{
  "num_hidden_layers": 10,
  "hidden_size": 128,
  "num_attention_heads": 2,
  "num_key_value_heads": 2,
  "head_dim": 64,
  "intermediate_size": 320,
  "vocab_size": 4096,
  "hidden_act": "swiglu",
  "norm": "layernorm",
  "norm_place": "pre",
  "norm_eps": 1e-05,
  "positions": "learned",
  "qk_norm": false,
  "attn_scale": 0.125,
  "bias": "qkv",
  "tie_word_embeddings": true,
  "parallel_block": false,
  "init": "normal",
  "init_std_qkv": 0.017,
  "init_std_o": 0.0038,
  "init_std_up": 0.017,
  "init_std_down": 0.0038,
  "optimizer": "muon",
  "learning_rate": 0.00635,
  "lr_mult_o": 0.7,
  "lr_mult_down": 1.5,
  "beta1": 0.95,
  "lr_head": 0.005,
  "warmup_steps": 200,
  "schedule": "wsd",
  "decay_fraction": 0.554,
  "decay_shape": "cos",
  "final_lr_fraction": 0.0,
  "batch_tokens": [8192, 16384, 24576],
  "max_seq_len": 768,
  "doc_mask": true,
  "train_tokens": 81450000,
  "max_steps": 5436,
  "dataset": "wikipedia_en"
}
Each number is 128 + 32 x the weight over its row's rms, rounded and kept within 0 to 255. Layers, rows and columns count from 0. Numbers have three digits each. The size before them is the row's rms in percent of the matrix's.

# down: layer 3 MLP down (transposed), 320x128, rms 0.131, rows 200-230, columns 64-127
# gate: layer 3 MLP gate, 320x128, rms 0.154, rows 201-231, columns 64-127
# up: layer 3 MLP up, 320x128, rms 0.14, rows 201-231, columns 64-127
down200 108:102099150086168149121151134091148171138164121106087101143113150079148150108086131151170062169135120108149145160120135099108102149130161129066151140130137141066189148155164123140154205133126181
gate201 108:176091114149132085139154156097165154127071147141122145130165153096096126137045136120143096164100088118149130171080159107125157142086087142142138106087103116157108160079073160096091080208163139
up201 094:194117157092056098110133165121129155107159129085121082112098087089155154116140187190099068115172145151114145151109135200149097124157094156076160071129064109140157144082098085095113139063105064
down201 099:139070143127121156129160108176196072122145117121161076166105185123160163114044128119139150090169108090132115163136138089151091099094150124109169086196080143159113117150118116107112159131129068
gate202 108:093131157103087138117116124126114129122168122123119171134135115175166085090114135060139171124131117086156112144145135142120163052189116067157115165125043033110190119100093146105138155129092159
up202 104:120108101072167149187118106122113102114087180091174148148158107081099093125142137104091131138156098139127114133118089151124158183140134199093127108114071152166100138136152093118174119128139060
down202 092:110163171183148154168124104154185166114150115160145203076117108143147134136073174114135123151102085107122131130149115198132140095167152089133101082176088076105130172065119082066131136142080134
gate203 104:139073128081142062116131095087104153096092111129134150102126122169138129108077119196139111072161113173154130144142160143124095105176120189102155132117187120172100201139077093101072148076119180
up203 083:068100170108134091157096086099154107188109119150132135094144135143156116111121140112142171056118202121110139091103165121169144079180086185116168129136114062153121108105115115173196117183119122
down203 081:074138115156115125111077074130122108147131168101111123100187121154156127125159079106151206151178167076137148100151122134183162098121084144132093092103143193087076202157146182167126161197161135
gate204 117:143074137131086135104107140150154091110125123113159148094118129167115136130088105143127127153072155118152168220153194068127092074080148088138105107113119132130111104114149143110169130148084154
up204 111:116090137164075177125154151133155182128118148192070133094103101175143137114131104149113155138162102142118091190116135098097112155128110089110113156165113131131116123157136129094130156074101098
down204 103:169133135115176182123121148078126187147178137202127162135142168077186144138119125100115140121164083152086143080113113125190122187149103084102134163124173148123174124138118152166118114146105078
gate205 098:120110104162145128136105202155120135107166104158131086133070168198150133131088116094112153077141157057134106103132139111123105068136100194151125177191130140125153099157102147145168059113153127
up205 100:110139125129151093095091124085085170160173127092111124153116149165104117140136138058078088140102119130119094141105125151187141117109047125078148126118141148111103128151146151139186171127159175
down205 100:190227113051083129134130095152123126162101110138109158131133131129088141131123110144137079123115153109096064130160166126144166109121137112140120105132169168143146081152096152112073154164138092
gate206 100:134091138174108101186183134155124168155125115131137132101112120202110200191106149134121115127116110076121084088131183141108151119131056132091115183162101138148069110162101139096142165146146123
up206 084:114149054163108140145141131127111159139167203153133119160140109059101129099109090113081125101135102102164094112111150167162169083131130110147131134089144099121118160120185082122149104067118083
down206 077:086151084194158126108165126186119166158125166177156108145159123144074117128086158101149163126111081117160111113064133085136111129085137134144160120118188117094078161118113096134192101149132095
gate207 115:113135106032155143122076161168157130190186151115153136151065115156106133132196120113138137118148132060112111075141119145129111118140087147084097206159088120125128123123113121074142170148137087
up207 105:132153119058108152149137168127158108081128133115150129162135138115149078150152094094105147134118126132134162151171083150066114143115105090162109127127136061125126109129138111122115181105163111
down207 111:202115194124035128128116140085123080162135131115194137154143129150181166073180104149126099132141170109157206105138109129181109098154121155103082184124146121113099155141123098122176083128088154
gate208 126:147073075127063101118102122094133100128095171108043134118148113160121124077020141140127089104183118122155141134116186108172143127118113145132140053127166147199121094172097133184102132078126144
up208 116:162045141094100144193113176159151127129086152128150123106196105135058125092100077152119095134158130123157122145130142150055116145138091163155176065122154105101126101103066135152140131118169159
down208 116:076127117113128160212161127132115167126129121144107128130161117161074150148122112151141116168121163157126111111088163096121051114121089105153116117153172118156155116153064186162175109138202146
gate209 101:129086119149115107144115073128087112104133156089126108148174151135131133147132113106086078138104151065161096094106061113125151126120190153096129140132146111089093117141119138099128177148167128
up209 112:139173128161194108143165132132137167093097117191088154110130114211169129133143102167176113124095148123115157112101143084154106128122201067166164065152145153087115145146100151128094153149087126
down209 111:164162127101214063137150152121149163144099105191119170136154158166068094091085124138141158109101194175106092148050160094117108113126145137113146149096109144134170130119123147100157116175124161
gate210 113:072116092125124171132137122119165088123105211148100127139138120160161096087078139136119152159108087132166185135150080114137162120142132143085136232080089081148071133132096190187112144126179137
up210 106:161107094066142127138145087130109151144118170140111126124100169218150113098172112117124142084066120079089127140082140104139146217075157163175097117167126135187093129096100143115103147164094134
down210 101:167163085115082107177091157060105164098128155130199057098143059160128068115149137064137117112147123161160135170134059137116127188167107134085096119115120144093177081125143128194114159144117143
gate211 104:099192121113101139143186123085154196149117154129117112108127112153069110140045137094121082141125126114130148137124183154118165156099162169146125089140144160106085105108105151150127104116166109
up211 097:138115061076112137093099151157137122132109162133098134071117095175129180129134140153066186157086165169062168122110162131089144114172163118099135085145125149149138145209147136095133125233193170
down211 101:126124137160140216163131158104109091070086137108078101070044144092118110144125099149132161129102140123136130110105185152156185080173161103133153127127130142090090136077113105118090048110124117
gate212 074:120080107117117133115088097156161142170166148133147118119078122161193084104116097088159100102088129125089130149171135184130123121157134156148141186057174140202175071171106142160119078101133092
up212 085:083147161121118154103117153152099106110046109096110144140113176106129079191136168155119125125113098132118161123138122078119100094135123130125111067193070092103118153092174142130113126166133131
down212 079:132108162158147127180097174114046150158129163105136109122167162090123069106112107079168104135169146112171090130131126160116067144129155121148101119099158177160115088103133059132144126065085097
gate213 093:120163135129146126108082143134127083135098096120119136110166190183167153082128252150174143148085141066099143142097141141186115080101113197178132131121139148118116127105143147149123138086148121
up213 099:135170124103088136073133111110107124131099086144102080090085136091161177056093125187117116130137099111132132176107127051208146152118155143160101157145147116148094088164167100131139185118114129
down213 098:055122113123154131101083059119128068105134111130104063142143132085139104067110081119172139110156097149165108143104120142181142131104159116138135140129078134144164139167107045152105183128148177
gate214 111:090115111125169105129105084115121068181090147140138072150132123131199061143167199084141082134134178133090126120144104093180156070127146150177087097068165114146150097113157112096124143106089145
up214 104:149103127109114096067146183142178075125101150152145142144171143122139158187118145149103163125112158134106174134096150178071134128105135121116154148116077089165133176159170135128184082134066065
down214 112:116108091085129114098153122157179108097154132165141168117141109086179121195107147164167128135084083090143039134112088080090095160091128129156171115177081112122120081082144077111121168086103148
gate215 091:176104068124022121099091094122086183106077137155147170109132111084160105126140135107118132085122157115167072184107180083145203132120080121122091172129186141110120179138110120098127184100110119
up215 092:129184093137131099160101096156119080214092081179121146160170166144155128118065131105145063120113146091112139119158185102215196083122129149098142100103111093173070141121129095108104107088183100
down215 090:140145115110115101119073137114173097161076112118163092127142128127133104166108143117119047140179150167150094153153157137186122068133169206118161104037111105142108098154135107109145143109106096
gate216 081:099082096113135144095152126166121112107168125079209138131066143135110074170091133187134111072181089121050150139149141145171112126124151159104081159170121091083127080126166120102163137133194147
up216 083:142117085150158151154136184143076158122113146106101180146149151108118127132148154127109136021126123092090097063156071125127114106153097077149163104142136199147137155224113101115088137117075118
down216 086:137129110125151135122081104154082149165160082140099115104122138105075136115168089117132130124157174107175103133163144142045156131101106174081109097147102205144093118131083144196061138126084123
gate217 088:123094097159154137100083138089084091112146153089146136108110123056089125151145164127171075106109140086125179172137156107155123120100163152113127163133163093099118082174118195106063186147093179
up217 082:133163101113164145113162068055103112120096088129117114170128124140181197144061134115191069059147119153142178142163119124192172111113155119163105126085175140107167076130107154089124089138134116
down217 078:182162121127126135122133100128155055150106126107171134157107163132121177131142100092143116095154141122137172118174120073124155142119108163167148142093188117101152154141127104120159054112064096
gate218 122:138078120132161137127148124127100111122160061138180164201144146116132146129147138168126197143152201151117130118112145110116085171135129173162148108138080090165104108093140127082106084104078088
up218 112:202162104061092101104117127204090113163114152165122141094113158140131141157117118130116134112082102114133069120106086114125153108079070133190056122180145133126136130142164136143104122130130150
down218 114:120097092088166135115171140133102079183133161127138121158192159186145124156037107139096123152105156148136173138074192099179110091135168142112118126135152150120109136171102100112159085138107151
gate219 114:114174115180087140162073124114118179143114045164090092087140153147120127163170176134111195154132096108108116128137120095178150105145168077197172096105070119157127102110128120174147179107095137
up219 106:073125171105155082145182168164144135088087116115153115130118176107098175158127113179157136168236164132134124107060115168130089155161153140103140113143134110122134106165117180083115181042088089
down219 106:098135161139164113111156119128107082134127169120169126170110090111100109136134133100150116188119142118084108094078136122123123089067077155116099194161157173088180102207213163153110152127133131
gate220 094:115138120111144101128186223156148169099110116161153080117139110139088147142156144159138062100148100107139142083197095119084135138101106146137102112184139106078093086148099113120115074143111177
up220 105:170168121114128139098121126164148161114120104141093124173121122145144105103135127159190124106104080151099169087109126047139131132159104181088108123098131105097146157156173126091106089137175104
down220 100:100134084095141032103115083151088106160103121114117157145081148121177138202219169134144181147114078144101086130139108110100166158166088115126184162126122115129110112142153093153111135128071119
gate221 085:116131055116069125090145144097160144082121108103102147075127072142097086136117108096156049142114178175137118141144104084126124144114117172112077128097059148158093095122126175138111099150131143
up221 097:098181157137129114171135156114104063103192188150195125169149157100134166109104113083130157100133116111133123112081160131176129052119124109122206163077145123116126149143162138119093203080074089
down221 097:066194137101134151113146129128126106092175128162160070107180121132142121135121151086165144087161207141157169116140159145144160163175113085111117137085133112107105146145117128078118165140101152
gate222 073:177134101068123081137153154089172118078096065136182155112078176144110154146098152102159120088135145120147184080135129117132132148122096193156149096131057070109126106126151141138095153094042101
up222 074:089109079097123066154103174125126083125136124131162119125129103120161100132141095055065077065095099176127141168122135116150152149144092141169105091105116165179100118080097127162160099097124134
down222 071:107134124160087174121082106163133138195159158126128126094116100122098106098162075085094144162082112178114127095099121119104180134088112077107116078127187192117122116077116150118126131161100152
gate223 114:134096115138093152110209100122140116159156145098143135151150116127088145136141135142121186125117111082162148135213097126116159112114170088082106151084124083126125093128154150145134147110059139
up223 116:151135180121098144122115166184108121141119124113110097156084156154108130115124118131164095145085173081146112083117164129128141145171120151147086141181079181106124072163115132137125212140116156
down223 115:182193059107109105063151204140110174095182131076146117156168135130150121130116098139119112146156152108130115145111078160131134123085144168154107143142116102091117086118116141145152103135155116
gate224 113:112121129161102085151158122119134121134138129113147152138179130115125181151104136160112132168171232064145120127166138194130083067133118151127118119152162107186094122101142107076103107134089098
up224 111:085135126157124082153101097091125120085156177155081186132125131137142066081182127116072137142078160172145129121183098117136131102107126095169110143049142123200144134142126079127078163112077166
down224 106:164156200149111072139156073142082074132113121123124096091131135165154096144137074147101149162137154136040126100174101113112130160106148090126137063088116128195148047167115148137157139154088096
gate225 096:104122141128085140158106169060113129145101157130108162141112164138135047149117151122163113138083119124142127093122154141144130114083187102151111096170144171124074101078166136093103136148100103
up225 097:121156169132134141131124087125109126138119149127143194144095124148076205071138128120148139100142176129152155112122132087135096172134085122151099121122152103149124181158133053075126133134083097
down225 096:119155074117119172146145136113119077096127077151107159166131139212145125134158162080139172108151166090138137120164104085120129103093128164110109133103142180079116160156173089157079072121072107
gate226 073:153136131125123083060149128083085147067154168142143115126102236120138131135137135081131140152109168117137096136095125106165192154142155226123154135120134129137125093122122133098066175100093180
up226 088:139171122142159114133154186117133178153093144141128122108124072128163154117060110130127079168127091060066135113140163147144115114071126081133079120160134155110147128152121080151158090168150137
down226 090:081061084139121146136101139141104135143136101114145128136119108121168090102072056165175167153170184124151148135083119165132153096129157141128130184111108119121124152129152091163065157075151200
gate227 102:160127125118095163145131124149113096136146118136080132101139067044165108134093062140134138069138127091112072172117092159118155055112111165149127172116119115115153086128079115174173122146132148
up227 109:113142127115121116173132089158148145134086107137117138124116145161113156151152121153107090141107149172124146135132162167131148195198135140063166192051119046134146077125143118093073165094125063
down227 110:134092168096102128127166133200106102097143147149122133095116145187154138136160174134114144169084062176069209132166105111083164094162120127136128158157123081103044091075146100139146136098157111
gate228 104:211078120063157114099138150091130105129050140110123113117140134130169117170123089066152117122104100149128110111067154117124145130148106111137109121184066116132124161172137173132092078083129118
up228 112:213158108151134119111153143134139142135102126169175119158140129179118102110147077131096069109164181048165091142133167111157062147131116125090189125138107112152175107167194124067116169096088134
down228 114:113109116128155135073157115122196100125144086079140154119104128165065140134114151187144096144130140061128167181150119129132129155077140107116094056078142072141119105115092130166145100158133185
gate229 105:141132119159087196086081119155139104110138125134204132134155073144131134133126105089100169109104097120109159065080225112094164114158157106080221102117115156107144172183129116131118167110073182
up229 103:137102111147075127114136127132130123053126126132137158129125092150112110101099162101081160131140103116131114094096181118118154134106155074070224076141123168112115163115137148094107114171100144
down229 111:105129170140087151123115183092122150108151094151081161159157129137093175060141092130144212095121173129115075165187080125161102148089134114082124152110154157155126172099150118112145154158147113
gate230 113:100144134113126081118130093179078095133156100139116137098124131122126148141090144157168123122122138173056174114140105130167128036093137154171111148103127091136142166106113150136076067119105156
up230 122:123083092099111062139153115168078066105191126132118174139138159138191166145108127185122122098096165148085182101125113142181139074110151107150116153152105089126173149081122117135096086101089123
down230 110:148055089113117140123100078090127110130108175180136141126202177124123141132100118093127228105114166164070138127153159075066108143126174103156137158104138113112066040146115153105166091090136153
gate231 106:160077092119130138096148153176163059115120095038148146142154103126112141159109129170126054071099141103118155173115149113096188169114160147121121118153150144095101173106101139109170139063157121
up231 107:162152127068128126120068056101096109169147178216062137105104089136170126126149174124168116156108101111172171149202085129177064122119145156135111116113126082126169122148138099116117096117123095